Weights of a small transformer language model.
Size: 16 layers, width 160, 2 heads of 64 (1 for keys and values), MLP 640 quick GELU, vocabulary 4118, 5.62M parameters.
Architecture: rotary positions, normalized queries and keys.
Training: a variant of SOAP for these matrices, 6397 steps.
Each number is 500 + 50 x the weight over its row's rms, rounded and kept within 0 to 999. Layers, rows and columns count from 0. Numbers have three digits each. The size before them is the row's rms in percent of the matrix's.

# up: layer 7 MLP up, 640x160, rms 0.228, rows 420-449, columns 120-159
# down: layer 7 MLP down (transposed), 640x160, rms 0.226, rows 420-449, columns 120-159
up420 099:463629491593482548570482467489434435480507459548505526460504507432508460501568479448503528535449404494466563484396536451
down420 105:583524489433544590476419514547586518471478473471489597527424543512420485541532625570519493561544399463511495581499535491
up421 094:491533548473593473562582487500476481545449563468480461542505545496484397579511426462508463550431487459466513558554455440
down421 095:523547499500553420500520515511513520503467439598490591532528455524512473443516504560481474414491466525549492486492389431
up422 099:491500465562413454491462497486407556477581478482492561400442552435430436468498475506467476574486493549427508517464571504
down422 093:501586509516521478444458477542510538475430548497561447446603565431550443525438431577493530579556511471573604511375455498
up423 095:448425526447532469472572464505389491453527503566455514589504505550557432482548449500549542515565460518555510414516582566
down423 095:507508583491545511532526475482508514555465516472440509562598441551386583506502560440489514527456481539550453545481523472
up424 105:437555415563465537521438509508478570481536502520563453517490438519471515534504440556549589524536474417440483448422573604
down424 090:577401481602481546496587484552523474585533502388490475509489506511523434506550380524495505503451521484486425567465433469
up425 089:459504588526476464540457413486538454500485502545602438582440465542592478531525438504358558505459546568414419487526446554
down425 095:551555603501471534486507515546464520480485456438492417496439444436481541499479468562624433488450495543555493505500606420
up426 102:445455495433511605467451544495493532490459475524551548448439540568444585442538507494526504468463468541454463434463489472
down426 094:449421516567481408467581487493446521549441490505471514597458478423496504485446485448478485459499638607471574532521459572
up427 104:492461490503442480516406490538406505562471494477504478453510513471584470579423457566551488501452497476454500510551470556
down427 110:536505438473472494483508451496447453456545496516531548547477510509488486461591544442524460608510435455551474426540433443
up428 109:400483441491513433463501557568455469436486437591547517537462404505528524553488391530372594508529507474570547535508605444
down428 106:464467616473516514445479510516485449471499545563575480426480441524521595463444523562403420435497461495438516462487361528
up429 111:540578601516549469587428437446498450518556524473562500582441490414463475472397513460435517523507533444465515531601416582
down429 109:430440495436514563570570544502489461514457484508527451510544453532366480507577579500414498500554500521529507447483424494
up430 115:544401442463526497469510533600505499422554480598533533485499512488420542450451482473553457576520452463479532454434564511
down430 111:515500585540622470525451492510448531469500543464516524522452467450443583506561488573499562564480548494581520540477425451
up431 097:564452446428621439531444485534513407523509518584509455413463498427491452496485529504501470440546501509416508609487552502
down431 093:477532546614455530566554541409495574494572602577575453535542572549474571505481551566461520522463545496499563524422552441
up432 101:526535476513460461590566482518529466518534513417578549539513522475555455458551526502521521557515505441565477483577610565
down432 099:599445511537506579530395478443524511561412532465504497458539465553566434514492505510549499513548500450504524542403518438
up433 100:502518490495444533410468453462553488521556453500537522547514516401549523491560560529471474416540532509492498569497416465
down433 108:548436491537532476441551490445443410528578441508588549389577462570459493568503523490529568460552538553471384499578469530
up434 102:472441505500419538545395543509432535502527566451496551459518525528468453535427508551543584507487433578512562409522554534
down434 105:389534545468430467459544454587540559620408566499468504486486507415523559533446472523441519476512541559534441480467453539
up435 106:536539508419409426518448497579534450512465549458532514527500504592412461444446451493503486458443491464478504403561503521
down435 108:460553483566453552471561458521449452467483410465438516532536550414493482503504531484521520549553474493584561496573479547
up436 096:489443507407513509497440506471455447507525510540642581472485500564617497477483396594463407462468477563419506429513420519
down436 097:444578527532491481499604416473591455531512502484476442393563520617526557478414481486472502367457591390525535620545549437
up437 103:425548583513421529570552448473503535496525462415443558522509501461510464366523494478592480536412534428506523556415541531
down437 114:480522468478472417440440456485579451477582505495441530538560516464494559513518456538418410526506425506529535570501513494
up438 092:502459429523517602477528410472532461546545456555561513496505466552517492561548486441535460428495539594496506487474444411
down438 100:566587521542486411430483555477519546466479476472581564612499437465530640513493583491555531513543509519449526542522528477
up439 090:529462498481581533507406465490431419493503553537599618500452476518412582416561511535514530528585528494412442468453452522
down439 096:535445482502507563470513507492517595471510478510528521395561496521540570442546408487460522446482493467585527538451487388
up440 107:553539498547498501546542486581497514472608455499510609516474526414540559467432590559494543450431520519611518547374558474
down440 106:485468549504473484644596535628478472471490505524463465398496439563492497500534489501495501524535492541534505489526530491
up441 086:499435511505547531562497482486545523487480529480512619466507454463461418556495467544507616512587418442445437465495415487
down441 099:524597470526457420452524473491456536466493440470522559558509486518581452589550567505537502382510453513535454468546497566
up442 100:434565496481513486624494472529516524488499490404483457441451497468545548557471540487523497454438468488548521449520464482
down442 092:474461512532626463482487439459510500436518581586454524442380474415424556530446541532523464502493480473486458526431498530
up443 091:510521521457470512479485535574490483529525384443509548417506436483484438537460525507541443460520517572520558557385553527
down443 092:530451455455367551460515520476518434571506563469476436495507559621467454583464553571496499452538459519467496438481504500
up444 114:578469476518463507546477478456477459505546452627488568490552516567555566499399485419454548504481539460536530486496625536
down444 088:498516485422566497453476570506500474436495534503556537485438563491531497531474584510492411610522533625513402543391460568
up445 099:486523491582470457448540492468449511523517455502395568557467423554581525566550489487513510448403539477454421513455536538
down445 099:453501487619499433524472552470492483468523567531423457480473485461463488497523463474560521528434494487511557431481498513
up446 092:455450519346499427506417512510520467516517556609499535496448477458487402424526460513559499477424453615503570409509521565
down446 102:524524419571622514511628578370528531459463484441426465469595503536490501495483468462476458524495477483483504508483495552
up447 104:452395506575504453552454601459447576494532495535622517552482475567493477495466523544499521457408521509523477600550543529
down447 101:433512451545513396447465463473509517492532426435449546548536530452499477459460536517523496523506435419486422489516441490
up448 103:508531457493469563550488523481526455470550521494537566438482585500435532527396532451480504478484587499545470523542379494
down448 103:531499469431514443492483491552487500533605512510404498421461473555485535516494517549501446520453459444499523463465434428
up449 092:476472574404616455537523455559447492549485461541529438517470600466577565433462504517550444499451576516451507386496522514
down449 101:504493529571413553564637593576481442511516525473418424489522559489546452416568464472476467479392531520487594569497556480